config.yaml
d_model: 128
n_head: 2
n_kv_head: 1
head_dim: 64
activation: "swiglu"
norm_eps: 1e-05
attn_scale: 0.125
weight_decay: 0.037
decay_shape: "linear"
doc_mask: true
dataset: "wikipedia_en"
Each number is 128 + 24 x the weight over the matrix's rms, rounded and kept within 0 to 255. Layers, rows and columns count from 0.

# layer 11 attention query, 128x128, rms 0.105, rows 48-63,111-127, columns 0-63
[[148 128 117 122 141 111  98 142  71 146 128 104 149 135 147  94 136 115 113 145 133 159  55 153 172 156 152 161 107 121  92 176 116 139 118  92 145 106 144 140 120 160 118 145 169 122 109 103  84  75 174 142 105 123 131 113 128 137 179 154 150 130 135 154]
 [145 164 129  86 105 170 109 142 154 141  93 158 124 122 101 120 183  84 150 133 138 133 150  55  91 110  87 148 146 170 137 126 147 112 173 163 125 172 123 111 159  94 116 118 126 153 169 160 119 125 100 120 104 135 138 124 137 140 115 122 115 148 145 134]
 [174 134 105 116 114 152 115 128 139 140 106 144 106 129 123  93 164 112  89 135 124 116 151 116 124 119  88 132 158 182 146 110 145 105 146 138 126 155 130 101 133 112 137  95 139 165 147 147 140 137  94 110  98 165 144 148 131 121 121 153 119 142 144 122]
 [115  94 103 195 163 104 152 106 137 157 138 121 141 149 135  92 108 191  91 130 156 167  84 152 170 160 138 136 100 117 138 154  97 133  97  94 115 121  97 153 106 133 134 170 123 111 105  98  99 108 158 115 138 174  97 123 147 146 114 113 133  83  84 123]
 [153 125 127 124  92 128 111 149  75 129 142 110 134 120  99 166 121  94 106  86  95 155 132 134 115  83 150 104 161 121 138 164  85 129 163 117 128 170 121 110 164 140 143  90 175 149 168 133  94 122 113 136 136 137 114 140  91 169 149  83 139 159  54 136]
 [ 94 147 125 157 132 155 162 120 101 142 110 128 154 150 110 130 145 112  97 151 127 124 124 111 126 160 166 191 120  95 109 105 137 138 104 151  98 140 129 156 133  97 116 126 136 124 119 129 100 128 132 149 108  83 140 138 136 146 117 109 123 131 109 121]
 [116 132 160 132 101 171 148 118 117 126 137 142 141 159 105 137 133 132 168 136 132 115 107 104 103 125 153 141 137 117 101 106 144 154 149 164 163 134 158 123 139  95 137  64 140 142 113 133 115 130 105 120 132 128 147 144 130 111 126 124 116 152 100  95]
 [120 129 161 152 125  92 130 145 117 121 140  59 110 116 154 151 139 163 130 115 124 143 115 171  98 152 145 106 113 128 148 108  94 103  97 142 152 118 130 129 143 137 172 119  98 142 152 108 116  70 128 131 142 175 120 100 107 107 144  96 109 129  88  79]
 [124 133 110 124 126 107 106 133 120 167 140 114 128 124 135 110  83 148 125 122 150 151 160 133 152 125 108 113  98 148 184 114 145 145  73 107  80 121  96 156 159 177 133 156 155  74 157 116 165 139 162 126 116  83 105 130 101 112  82 174  92 103 152 179]
 [143 179 114 101 154  82 128 130  91 138 129 123 120 103 161 104 109 136 114 150 139 138 111 178 180  99 143 136 126 104 121 111 102 168  96 120 122 127 105 145 116 138 135 109 145  85 133 135  76 112 172 131 133 141 123 116 129 115 128 165 134 106 164 119]
 [121 120 111 148 159  61 143 145 121 118 124 121 110 111 177 160  96 170 117 120 142 162 132 145 159 139 158 124 112 122 120 128  82 131 115 100 107 108 100 180 138 117  98 146 103  74 131 132 100  95 159 131 136 131 107 124 141 119 126 150 149  95 131 159]
 [135 122 100 127 102 123 137 101 111 121 106 117 138 110 134 108 115 100 150 148 131 119 129 133 143 135 177 132 102 100  32 152 115 121 149 118 138 124 139 133 104 159  97 122 118 183 130 154 112 140 140 105 158 124 153 129 125 142 155 121 137 120 105 179]
 [161 177  90 107 104 167 115 125 119 174 138 182 126 151  81 106  97 144 130 120 158 132 121 102 125 125 131 139 120 153 134  94 149 142 143 159 128 113 123 138 147 167 126 116 184 143 164 150 148 172 145 130 122 125 119 131 106 142 116 192 104 152 136 129]
 [156 132 151 140 156 118 149 134 140 107 131 146 149 142 146 151 111 157 104 156 120 143  95 104 128 106 184 135 157 154 117 139 103 109 127 105 123 144 124 148 123  85 130  91 128 148 126  97  87 113 100 134 110 134 104  90 148 139 144 136 115 121  93  97]
 [175 123 114 122  73 143 107 112 116 124 139 147  78 147 110 123 148 150 164 154 130 165 129 122 106 144 124  80 100 114 144  97 186 117 198 126 120 131  98 120 121 150 148 184 111  99 125 149 148 124 165 150 118 112  76 115 149 136 122 106 163 116 167 162]
 [116 117 137  99 149 113  99 153  93  96 133  90 107 117 155 125 100 121 130 119 110 100 135 118 152 142 139 131 111 133 140 176 147 158 107  94 123 121 131 134 138 152 100 156 126 110 111 115 175 128 123 146 150  66 132 118 135 126 161 129 141 146 145 177]
 [105 148 153 173 153 145 102 127 149 120 136 180 138 129  65  88 122  93 134 150 124 145 167 136 135 132 100 133 159 119 123 139 159 130 148 130 128  78 132 126  93  70 148 143 146 127  89 152 116 137 112 150 158 169 136 137 139  78 168 143 113 136 147 121]
 [177 151  97  74 132 124 111 177  93 165  98 114 123 129 151  95 127 156  99 103 125 144  86 157 139 119 104 111 145 139 146 156 127 172 121  97 105 174 126 142 166 120 175 112 165 133 156  93  95  85 174 136 105 111  96 108 130 180 145 158 144 147 149 130]
 [113 135 108 134 100 150 124 136 121 129 137 119 132 115 115 139 131 127 155 142 133 130 104  92 111 148 148  92 110 113  75  87 118 133 124 149 139 178 132 126 126 139 118 136 121 147 154 150  77  80 128 144 113 106 130 121 147 134 134 125 128 106 111 113]
 [154 118 114 127 121 151 134 124 126 145 126 122 143 102 122 112 122 144  74 133 144 121 129  90 160 138 121 133 113 128 129 123 135 125  80 117 128 148 119  93 118 116 140 114 126 163 161 114 147 123 160 137 100 150 157 132 150 131 127 134 127 110 124 140]
 [134 124  86 117 117  71 150  70 130 147 128 146 133 146 133  85 107 152 135 116 133 169 126 118 174 131 109 153 129 134 158 162 120 135 120 105 123 130  91 129 132  96 127 126 173 137 141  97 117 119 167 123 154 154 114  86 135 174 143 131 145 115 143 128]
 [179  85 146  61  86 148 108 212  75  71 176  86  91 129  99 170 139 104 133  59  45 198 118 140 107  64 132  86 156 128 161 172 105 154 165  81 119 154 186 105 162 192 149  77 160 130 146 163 116 100 110 149 123 116  74 111  92 182 108 111 157 197 102 141]
 [114 159 122 168 128 156  96 134 108 156 131 118 131 170  99 151 154 105 127 113 144 120  93 122 118 143 175 120 125  99 115 125 144  97  95 108 142 142 132 169 113 123 115 142 137 114 131 131  91 155 136 142 140 102 139 118 131  97 141  91 114 106 108  94]
 [135 138 171 136 140 140 163 102 120 139 151 106 134 153 105 151 141 140 134 125 156 144 124 136 122 126 102  97 150 145 113 117 129 130 132 119 140 106 122 119 128  83 111 142 148  99  96 117 119 127 107 119 114 108 123 161 102 106 116 137  92 127 139 124]
 [136  96 118 101 127 119 109 138 156 136 152 124 172 137 162 130 112 129 134 139 123 128 171 142 123 109  96 176 158 171 150  80 115 105 119 130 134 117  70  94 104 135 134 118 127 132 113  90 140 114 119 107 141 138 107 141 127 156 129 133 129 132 152 118]
 [177 127 104  99 138 138  96 180 128 132 135 146 103  89 155 133 102 100 107 144 120 125 110 110 132 120 136 164  86 137 137  76 106 145 136 140 119 160 116 190 156 157 127 100 146 150 144 118 165 165 156 183  97  83 118 121 157 115  98 127 121 101 164 126]
 [112 176 140 116 137 138 165 143 130 146 125 148 115 119 139 110 102 126 115 114 134 111 172 152 103  87 123 120 173 126 153 122 132 104 118 137 100 124 114 143 119  74 156 111 144 132 141 146 113 156 135 122 112 131 127 136 108 137 116 168 113 124 120 129]
 [110 172 127 120 104 129 101 157 126  91 112 143 115 102 167 122  96 141 109 103 107 152 102 120 111  83 130 141 130 132 156 127 100 161 177 126 104 150 152 171 104 117  85 140 120 136 124 134 134 114 127 161 130 139 109 124 136 126 134  98 116 135 132 106]
 [114 153 139 108  62 127 104 176 103 102 114  87 114 118 156 144 140 147 140 154 113 105 107 118 121 136 148  88 138 110  71 165 124 111 133 178 151 147 139 126 118 160  74 122  73 141 157 125  92  97  80 118 128  98 128 166 133 149  80 153 137 155 143 141]
 [145 142  94  82  95 112 160 101 151 137 156  84 116 124 131 154 111 117 168 110 141 114 131 131 140 119 159 149 113  96 109  94 107 126 136 146 112 108  77  71 168 170 113 112 147  98 119 123 103 144 128 175 117 101 113 141 154 144 122 161 122 115 136 135]
 [145 149 160  98 104 119 146  82 139 111 144 127 127 203 101 122 107 172  74 131 123 151  71  95 163 111 146 145 148 160 165 115 158 179 120 139 130 172 114 104  95 122  79 122 141 136 166 116 107  92 146 110 111 189 142 106 150 152 163 109 138 121 153 102]
 [122 161 102 134 172 107 124 128 182  78  99 150 140 122 156 150 109  98 112 131 110 106 110 109 108 153 155 159  89  84 132 123 113 138 171 135 124  90 140  88 120 158 119 106 119 128  90 135 147 125 128 151 150 125  85 130 127  81 124  67 168 130 122 103]
 [130 108 152 140 122 156 113 122 120 152  79 161 116 101 136 127 133 169 140 139 137 165 104  68  78 124 105 135 134 103 136  90 125 137 128 113 153 127 124 144 130 104  72 122  98 115 127 139 163 155 125 120 121  84 141 154 110 177  79 146 101 106 143 118]]
# layer 11 attention key, 64x128, rms 0.102, rows 47-63, columns 0-63
[[185 105 117  93 105 160 112 199 127 111 141  82  67 129 114  90 145 156 102  84  86 156 120 121 145 106 115  91 143 199 198 165 146 169 156 151  93 105 137 147 166 194 141  72  93 115 103 220  92 144 118 143 110  92 117 153  93 146 123 135 142 187 129 170]
 [114 187 106 107 153 115  97  84 157  95 165 136 114 119 125 150 130  90 136 126 133 135 139 122 109 118 131 123 124 106 158  81 152 100 134 134 162 145 124  94 124 147 106 142 121 110 142 149 142 149 117 113 137 161 156 113 127 113  91 112 104 150 109 144]
 [114 109 125 143 133 143 118 114 101 128 144 135 114  93 143 145 135 161 110 130 103 136 168 127 131  98 136 116 126 113 124 158 110 139 155 124 112 136 153 121 125 128 147 132 138 134 147 103 128 143 108 105 125 148 141 164 104 123 115 154 127 127 157 157]
 [130 109 182 114 119 146  85 118 119  78 212  90 100 140 100 182 136 118 116  90  28 153 179 128  72  57 117  89 133 142  85 194  83 150 128 148 124 144 163 138 166 126 122 103 131 109 132 139 104 121  80  97 165 124 120 122  60 149 102 137 151 192 122 157]
 [134 141 125 123 132 124  74 148 147  83 129 112 116 116 149 156 127  98 122 111 107 136 136 116 142 135 123 114 118 124 130 144 136  93 107 124 113 138 117  93 117 143 132 131 115 127 102 161 104 133 141 120 150 129 126  85 151 139 125 151 163 120 101 128]
 [109 137 142 144 125 133 129  94 120 134 152 136 138 121 131 117 140 133 134 143 107 121 132 147 141 137 125 129 153 138 113 123 120 117 142 123 123 119 132 118 108 151 138 115 140 121 128 119 116 120 109 116 108 137 132 130 116 122 139 133 124 125 158 143]
 [131 154 103 106 132 137 119  74 145 118 150 122 149  96 122 121 124 134 145 122 125 134 146 127 147 109 168 147 141 170 128 140 167 124 198 161 117 120 145 113 129 142 143 104 130 157 154 108 125 133 117 129 125 141 159 171 134 128 143 175 133  97 132 167]
 [132 114 154 132 122 151 146 125 116 126 120 115 138 121 109  84 146 179  94 128 109 130 152 148 138 110 126 144 147 150 122 132 149 118 133 150 115 131 111 115 111 167 187 107 102 146 137 128 127 140  90 105 121 139 144 129 125 131  88 135 130 160 165 160]
 [119 119 186 170  89 116 153 148 134 136 137 136 114 127 109 127 159 174 158 106 118 127  62 165 120 127 117  77 140  91 137 121 129 112  90 141 121 137 171 142 180 156 109 131 128 117 146 118 105 134 142 119 118 102 143  87 124 117 139 118 131 133 127  81]
 [ 92 162 111 164 154 103 112  95 150 136 145 111 123 142 144 138 108 105 137 110  94 129  93  81 115 117 162 157 142 142 127 154 145 148 153 114 185 103 189 135 131  89  89 139 178 118 146 145 106 111 129 114 156 155 129 119 121 115 171 113 151 112  64 126]
 [132 115 123 111 114 138 127 144 156 122 126  93 110 125 118 130 103 125 109  99 114 154  86 105 103 109 164 157 108 127 166 131 127 129 131 116 154 146 142 107 111 109  78 129 153 139 140 133 115 123 136 100 109 160 116 115 103 137 133 111 103 141 121 106]
 [146 123 108 125 138 117 106 167  95 128 116 119 126 112 129 127 128  83 140 144 135 117 123 135 132 125 151 160 102 134 141 134 129 142  95 123 138 161 128 102 127 131 113 110 167 113  96 173 102 136 125 131 123 131 122 141 123 144 124 115 138 136 105 121]
 [118 112 105 124 161 135 129 146 121 128 142 148 139 105 114 146 117 106 163 107 168  90 139 165 126 165 123 125 124  98 109 124 113 155 102 115 121 168 123 100 127 111 166 130 188 141 125 103 150 155 147 129  89 112 146 164 138 112 175 104  84 136  96 125]
 [106 118 145 138 148  85 125 103 128 114 162 149 112 102 110 157 104  96  91 120 119 118 165  85 136 127 158 129 130 114 122 146 134  92 137 121 145 107 153 150  86 132 108 158 177 145 172  76 167 103 107 138 125 128 177 156 122 146 134 134 139 128  94 142]
 [ 98 130 117 129 145 135  86 127 109 119 147 108 131 112 138 133 151 131 139  99 123 145 143 143 138 112  93 131 144 116 128 139 122 120 123 136 112 146 138  71 199 133 193 118 126 128  79  81 132 143 117 131 168 114 128 101 126 153  67 126 142 126 135 155]
 [154 106 122 120  97 108 133 146 108 147 140 122 100 104 132 136 112 102 110 135 116 127 149 109  83 157 100 125 148 123 182 108 129 164  95  92  99 163 108 155 114 143 112 137 165 136 117 155 144 127 152 135 136  63 148 147 137 158 147 167 137 125 103 116]
 [137 106 118 125 125 151 146 127 144 135 123 110 177 122 125 117 157  92 158 107 154 125 117 144 186 156 115  84  81 129  98 121 113 104 130 134 116 143 130 102  95 107 164 153 149 126 175 128 124 135  82 121 126 147 129 107 110  77 125 121  96 135 139  98]]
# layer 11 attention value, 64x128, rms 0.119, rows 0-18, columns 0-63
[[144 122 116 117 121 109 147 143 111 121 139 140 133 127 123 111 127 137 156 134 130 116 148  96 115 124 160 139 123 120 139 138 103 126 155 106 151 120 151 131  96 133 144 129 121 120 118 113 135  55 112  91 130  81 152 147 131 130 116 173 172 129 127  75]
 [102 129 142 119 134 147 140  83 106 135 173 148 120 136 133 126  76 127 165 105 140  98 168 142 121 108 139 176 185 104 147 135 147 106 133 144 155 114 168 126 125 151 109 102 112 134 176 133 153  94 120  89 120 157 131 158 121 122 103 149 140 143 102 147]
 [153 155 127 157 146 117 109 145 148 108 105 109 149 132 128 125 164 131 101 148 122 116  87 149 138 142 113  86  97 135 102 132 121 133 128 140 104 131  87 130 152  98 134 149 140 104  58 101  84 152 143 164 178 148 108  90 125 118 137 125 112 108 142 112]
 [115 101 122 157  93 126 144 112 134 136 134 141 140  95 112 150 102 102 146 123 124 112 138 134 103 144 129 122  94 147 131 122 150 150 153 111 121 103 110 157 129 162 149 139 114 111 172 165 153 104 145 136 126 157 100 130 126 101 172 126 108 124 128  98]
 [ 59 155 122 182 113 118 108  86 122 105 156  97 139  91 135 147  89 114 110 130 128  81 120 171 119 127  95  82 129 101 116 100 113 166 136 126  59 119  99 155 129 121 104 204 106  84  70 146 122 164 117 166 117 126  82 142 124 109 117 124 103 129 101 167]
 [101 161 111 111 132 147 140 145 128 128 133 146 131 131 157 126 114 135 147 122 129 156 111 141 126 110 146 180 134  87 149 131 148  93 116 122 141 128 172 136 125 105 143 102 145 173 153 133 138  88 117  87 135 106 161 143 118 140 115 130 147 125 123 149]
 [133 156 165 113 131 127 143 116 123 137 175 129 150 163 103 139 117 134 161 152 139  84 151 180 154 119 123 158 194 101 124 150 119 115 100 139 188  58 142 109 128 134 112 103 103 133 138 133  96 120 105  75 174 160 126 152 125 151  74 123 151 132 132 116]
 [156 156 117 108 102 119 126 114 108 119 146 130 131 133 133 125  86 127 109 128 123  66 118 150 138 122 118  99 113 129 167 108 119 115 109 119 115  95 108 114 112 142 122 114 116  95 136 147 112 111 141 104 110 142  94 128 142 130 151 135 168 132 126 166]
 [148 149 146  79 148 106 133 135 146 109 109 116 130 141 126 130 163 107 120 127 119  78 150 130 141 117 124 104 130 127 148 121 121  96 104 124 147 118 154 109 136 140  79  75 155 143 132 105  84 128 142 107 132 169 144  60 149 114 131 108 152 126 102 117]
 [141 128 151 142 163 108  75 115 155  84 126 138 116  81 135 137 138 188 162 134  94 100 138  93 114 149  88 143 103 135 124  98 143 112 131 119 130 103 128 176 127 116 125 127 132 105 105  95 110 117 147 153 100 105 187  99 142 129  95  83 166 120 154 119]
 [100 119 134 136 146 133 117 137 161 130 124 146 143 111 132 124 141 131 129 128 122 118 129 122 106 144 119 146 128 143 106 147 142 117 134 149 182 100 130 130 121 101 153 144 103 118 140 151 156 105 128 148 152 143 133 116 112  91 130 137 129 133 131 111]
 [150 123 138 139  77 132 165 145 116 155 153 147 135 149 125 104 131 132 155 135 154 192 104 170 151 131 149 140 155 116 112 175 157 149 115  83 163 113 119 106 132 124 121 122 146 167 131 139 132 126 121  92 123 119 138 165 120 151 148 141 121 117 161 108]
 [159 145 111  55 164 109 122 147 128 136 106 170 121 113 138 139  66  59  98 124 139 105 115 135 126  96 131 135 127 120 178 113 126 134 148 169 151  46 143 109 133 163 126 129 121  88 171 149 158 150 126 132 115 102 118 160 138 136 119 166 135 157 126 142]
 [123 107 126 111 111 130 121 113 129 134 118 113  74 125 128 121 108 160 102 118 125 130 114 157 127 139 118 141 124 129 157 104 148 137 112 107 112 114 131 139 131  96 126 156 169 139 163 141 164 181 139 154  96 127 135 125 113 157 103  69 104 146 125 173]
 [123 163 117 120 162 121 106 126 130 121 139 117 123 120 130 129 121 141 114 141 138 127 109 112 144 112 108 108 146 111 134 134 130 150 116 137  83 156 137 144 129 119 146 125 148 100 132 109  96 139 109 133 133 123 117 124 141 153  85 125 134 148 103 189]
 [149 157 120 136 162 111 117 147 132 125 109 167  93 117 145 125 171 166 139 142 107 174 101 122 146 162 110 124 111 111 127 111 149 119 137 123 144 134 128 120 107  80 118 163 164 141  72  97 133 114 123 109 119  81 222 118 124 133  97 125 117 109 171  58]
 [151 129  95 106 131  89 101 185 141 134 102 126 127 103 157 115  99 110 120 146 149 158 105 123 112 125 128 132 131 120 158 138 203 149 144  86 100 112 147  91 130 121 119 135 153 115 110 144 163 151 112 125 175  99 138 131 126 168 153 130 115 133 126 134]
 [151 162 116 137 124 124 137 124 125 111 119  99 108 153 155 144 124 111 118 152 125 112 117 131 140 136 148  99 121 118 152 114 111  91 120  96 136 145 121 122 129 131 141 114 112 185 139 132 139  93 133 122 149 151 102 100 136 151 144 118 162 146 120 159]
 [152 140 138 138 138 137 140 145 138 112 100 116 159 160 105 112 164  82 111 129 117  94 114 109 163 129 149 129 128 140 106 144  72  90 123 173 161 142 120 118 136 152 147  87  85 164 101 113  78  85 138 108 144 168 114  92 125 102 135 133 137 122 126 104]]
# layer 11 attention output (transposed), 128x128, rms 0.113, rows 0-17,64-81, columns 0-63
[[124 103 139 124 161 160 110 130 121 118 121 141 145 130 145 143 150 108 121  94 131 135  93 115 113  68 106 123 143 152 163 176  84 137 153 111 109 107 150 125 166 122 144 100 148 202 120 146 149 102 140 105 115 157 147 124 132 126 119 164 130 130 133 103]
 [146  86 171 115  86 126 154 100 114 105 112 105 116 100 146 127 125  97 109 150 151 145 122 129 181 119 130 144 127 130 125 120 146  99 160 116 127 146 120 148 155 122 144 114 117 140 107 137 121 135  91 124 164 145 139 139 104 125 119 125 107 134 129 109]
 [109 172 105 131 139 123 137 160 133 160 163 127 158 160 106  92 118 170 170 127 125 109 120 125  98 129 116 152 123 109 114 117 113 156  92 140 162 110 157 103 102 147  95 141 139 117 129 162 131 130 159 131 101 110 104  89 133 113 142 111 153 106 137 157]
 [148 118 105 128 117  99 105 125 130 152  96 153 123 128 147 165 106 116  79 142 125 121 129 125 126 116 133  98 145 144 143 128 132 110 127 126  97 142  90 110 120 123 132 132 115 102 134 120 107 104 139 155 138 137 115 106 119 141 138 149 159 106 133 135]
 [103 146 125 147 111  99 121 139 150 194 108 133 126 111 152 130 102 138 116 120 142  96 165 132 121 129 141 126 110 124 107  64 145 138 131 169  91 127  94 142 131 120  93 125 137 109 138 126 126 138 145 148 142 117 114 112 144 116 140  90  92  96  98 149]
 [129 112 144 136 106 151 129 101 137  51 102 112 124 144 168 136 137  98 123 121  85 157 125 116 162 121 123 116 132 129 145 146 114  89 135  91 128 116 106 113 138 118 147  96 125 141 125 124 122 105 126 105 168 142 103 144 119 130 121 130 139 152  99 131]
 [128 100 162  97  97 118 165 120 104  95 147  96 132 150 119 106 129 126 161 154 168 129  98 140 165 136 132 157 145 116 148 151 143 130 140  93 183 107 135 135 142 139 126 109  97 147  92 166 128 155 129 103 138 133 126 113 120 100 128 135 109 114 153 117]
 [118 129 140 129 129 103 124  99 138 138 103 118 132 105 116 120 137 118 122 146 155 107  92 118 129 153 117 132 137 118 132  85 120 127 167 162 178 141 120 128 141 127 111 135 130 142 163 127 164 129 113 164 108 142 148 124 147 107 130  98  88 125 117 144]
 [121 150 133 106 136 150 131 120 133 113 134 141 126 136  80 110 164 117 179 156 141 106 133 137  98 131 116 139 159 111 154 109 100 137 129 110 217 113 148 111 132 132 121  99 121 140 119 120 115 154 101 133 110 144 164 108 148 117 109 125 111 114 138 133]
 [123 102 137 122 137 144 100 153 181  94 105 143 101 165 146 179 171  92  98 100 100 146 154 136  90  96 125  97 139 139 152 131  69 136 124 106 134  75  75 111 119 130 112 146 120 166 134 119 123 108 132 134 135 156 134 125 144 101 112 130 141 106 100 167]
 [132 125 107 140 126 116 121 130 123 132 116 149 117 156 140 167 109 128 104 124  92 141 134 130 139 101 132 125 138 139 127 148 111 114 130 114 105 126 120 122 127 144 146 144 145 132 121 138  97 106 161 138 150 129  85 135 112 137 114 147 159 110 104 132]
 [143 107 134 112 102 120 155 127  98  84 172 142 131 142 122 104  89 143 155 159 118 160 126 146 155 176 139 135 103  96 129 159 172 120 121 101 152 135 140 118 116 122 128 129  75  96 123 118 121 120 163 114 111 130  91 133  93 123 131 143 157 164 141 108]
 [ 91 113 128 123 117 126 111 103 109 184 121  99  89  94  89 122 112  75 124 131 143  89 119 132 149 125 119 135 171 142 111 118 100 140 147 160 113 177 139 118 135 152 155 156 188 161 175  97 161 156  96 127 114  85 121 179 134 122 142 144  70 174 148  85]
 [123 103 120 144  76 108 108 122 157 143 111 117 103 105 133 167 130 117  97 115  94 107 148 147 113 134 125  91 121 129 127  77 154 110 102 130  87 150  78 146  99 106 140 174 152 122 152 101 145 134 158 141 140  96 126 155 120 137 129 112 140 164 111 141]
 [118 152 155 131 142 134 120 132 133 131 132 103 137 111 138  87 173 137 127 123 158 127 116 109 150 144 144 120 113 132 113 119 135 141 129 140 130 137 135 147 131 130 130 112 161 143 140 126 135 139 107 136 152 126 161 133 148 103 151 108  73 122 133 148]
 [109 136 120 133 151 161 153 131 152  67 179 169 121 175  99 117 137 146 162 106  79 146 135 155 127 132 121 143 127 105 138 153 109 140  99 105 129  77 137 113 114 124 125 128  95 133 121  94 113 118 175  82  95 132  84 141 111 110 117 120 174 155 115 122]
 [102 138 106 135 108 132 107 112 117 115 109 116 124 104 114 102 104 112 139 120  90 108 147 123 145 124 123 130 136 125 108 133 124 118 129 139 139 127 131 122 109 132 127 148 175 122 183 104 150 143 140 134 126  73  91 159 141 139 153 143 116 176 137 125]
 [102 140 134 140 136 138 118  99 134 132  92  94 164  93 146  98 158 132 132 148 145 129 103 100 111 115  96 137 117 115 125 100 112 135 141 155 159 123 158 115 136 108 134 147 124 156 132 156 157 138 117 135 122 139 173 130 154 134 134 113 100 118 110 134]
 [123 174 122 115 118 123 110 114 117 143 131 164 156 101 157 123 125 151 122  86 136 122  68 111 133  73 150 149 157 130 130 157 117 144 132 168  99 124 167 120 156 122 103  97 127 186  91 155 123  95 137 142 117 149 169 116 102 138 125 200 135 128 131 111]
 [136 107 177 146  80 151 187  77 130  93 128  84 100  74 153 114 116  85 112 160 160 153 138 117 156 153 112 157 153 116 147 130 118  88 173 140 154 117 107 139 180 111 170 112  91 181  92 105 153 116  86 113 151 140 164 171  96  77 126  84  84 138 122 144]
 [125 152 105 102 174 105  90 166 141 164 131 138 152 180 104 103 120 185 157 104 111  85 142 143 124 105 137 112 113 135  98 138 128 155  99  99 121 128 159 106  85 144  94 148 168  70 122 172 112 151 145 131 117 126 104  82 155 160 123 148 167 100 129 118]
 [128 101  97 133  82 132 135 119 132 141 123 117 127 111 147 173 115  99  82 137 123 137 138 131 101 109 143 106 150 135 142 132 125 126 166 113 125 142 110 128 127 129 160 133  76 140 112 133 118 115 129 149 131 147 107 137 125 109 155 113 142 149 128 117]
 [115 164 142 136 155 116  96 105 162 168 130 122 121 145 183 116  78 133  90 134 123 119 158 172 113 151 152 106 128 119  98  93 146 135 106 132  57 119 112 113 108 120 103 163 168  80  96 139 102 181 154 136 130  99  62 113 136 113 157  93  95 125 119 135]
 [136 136 158 136  90 170 135 124 124  72 130 105 134 126 163 124 127  83 140 129 116 174 114 104 124 161 121 139 139 106 152 139 136 124 136 142 141 120  99 111 158 126 155  71 107 181 139 106 141 100 127 113 148 142 133 156  94 110 145 129  96 151 116 134]
 [122 143 178 119 108 140 187 114 121  96 174 104 119 110 123  82 144 148 175 167 171 133 125 146 175 154 106 173 159 106 122 174 108 120 167 120 199  70 147 122 157 150 144  89 110 194  76 155 169 139  74  92 151 163 162 124 111  84 127 124 121  99 137 148]
 [127 142 164 132 144 137 136  99 127 128 138 122 131  68 166 130 136 121 134 150 146 113  99 130 124 180 105 136 146 112 120  84 116 124 157 157 135 118 135 116 129 125 124 111 114 154 102 122 128 137 124 156 131 129 134 128  94  93 136  80 111 137 151 149]
 [138 161 122 100 147 118 110 161 121 130 102 162 141 128 132 142 163  99 169 115 160 109 136 115 107  85 112 103 144 112 151 113 109 107 146 126 169 129 135 122 117 128  79  82 136 127 143 135 116 153 108 164 122 151 171  76 133 127  95 140 148  81 126 124]
 [116 173 132 105 146 129  96 193 157  85 104 213 151 158 154 188 149  98 103  94  95 116 151 116  81  65 145  76 131 142 113 128 119 145 107 114 124  91  77 140  97 112  85 152 136 147 136 162 105 120 166 176 139 151  94  94 129 122 125 166 171  97 113 153]
 [135 123  98 127  92 122 116 137 119 155 105 124 144 176 125 167 116 127  98 118 128 141 149 108 126 111 130 123 123 119 145 163 116 131 114 103 128 137 115 120 144 118 145 143 113 153 132 138 141  92 138 133 146 152 103 141 120 100 136 140 131 106  99 116]
 [122  76 153 128 108 131 177 112 129  72 187  94 120 141 105  65 112 150 176 155  93 147 126 160 173 191 127 166 110 134 123 166 164 148 143 128 161 147 132 106 137 156 155 119  94 131 114 110 165 121 127  83  97 146 120 159 117 131 131 130 125 162 144 106]
 [ 89 159 131 142 120 145 126 102 137 181 146 102 105 120 121 148 118  75  91 129 149 116  84 124 163 152 108 107 162 133 145 139 118 125 107 156 105 125  81 126 143  93 123 141 135 131 155  98 134 125 122 129 140 133 133 201 122 110 118 117 115 177 175 116]
 [106 101 133 149 106 100 146 116 142 126 114  85 113 134 119 184 130 108 120 141 100 116 125 142 122 170 122  72 108 130 140  95 150 105  70 103  98 142  68 154 115 107 140 170 135 129 163 109 129 139 187 117 142  93  92 180 129 124 122 108 120 150 142 138]
 [122 163 157 122 154 135 101 124 126 125 141 153  98 139 149 116 150 124 140 131 144 113 128 135 149 133 130 130 143 129 111 108 120 127 131 146 127 122 136 130 102 144 132 119 187 111 141 116 101 142 120 149 168  91 136 125 124 129 136 106 116 110 143 174]
 [113 167 116 108 150 130 129 161 141  85 149 180 144 195  91 128 125 150 144  89  80 116 132 134 134 111 135 117 100 132 104 147 145 168  94 132  84 104  90 126 106 133  81 139 134  94 135 138 130 118 178 105  89 143  98 102 131 165 117 188 155 150 118  93]
 [120 167 111 123 131 148  82 127 119 121 103 109 137 159 131 106  91  93 114 110  89 126 131 138 168 147 127 122 141 146  99 138 141 137 107 151  93 137  91  97 112 154 121 146 177  98 162 115 126 145 151 123 143  92  81 151  92 182 175 165 126 195 136 118]
 [132 138 143 139 143 135 133  92 116 145  83  91 151  68 167 124 133 119 155 143 162 140  90 119 129 144 120 151 135  92 115 100 107  98 158 146 147 113 153 111 117 109 131 101  97 154 128 145 127 126 138 129 138 128 180 121 110 111 126  98 109 104 133 150]]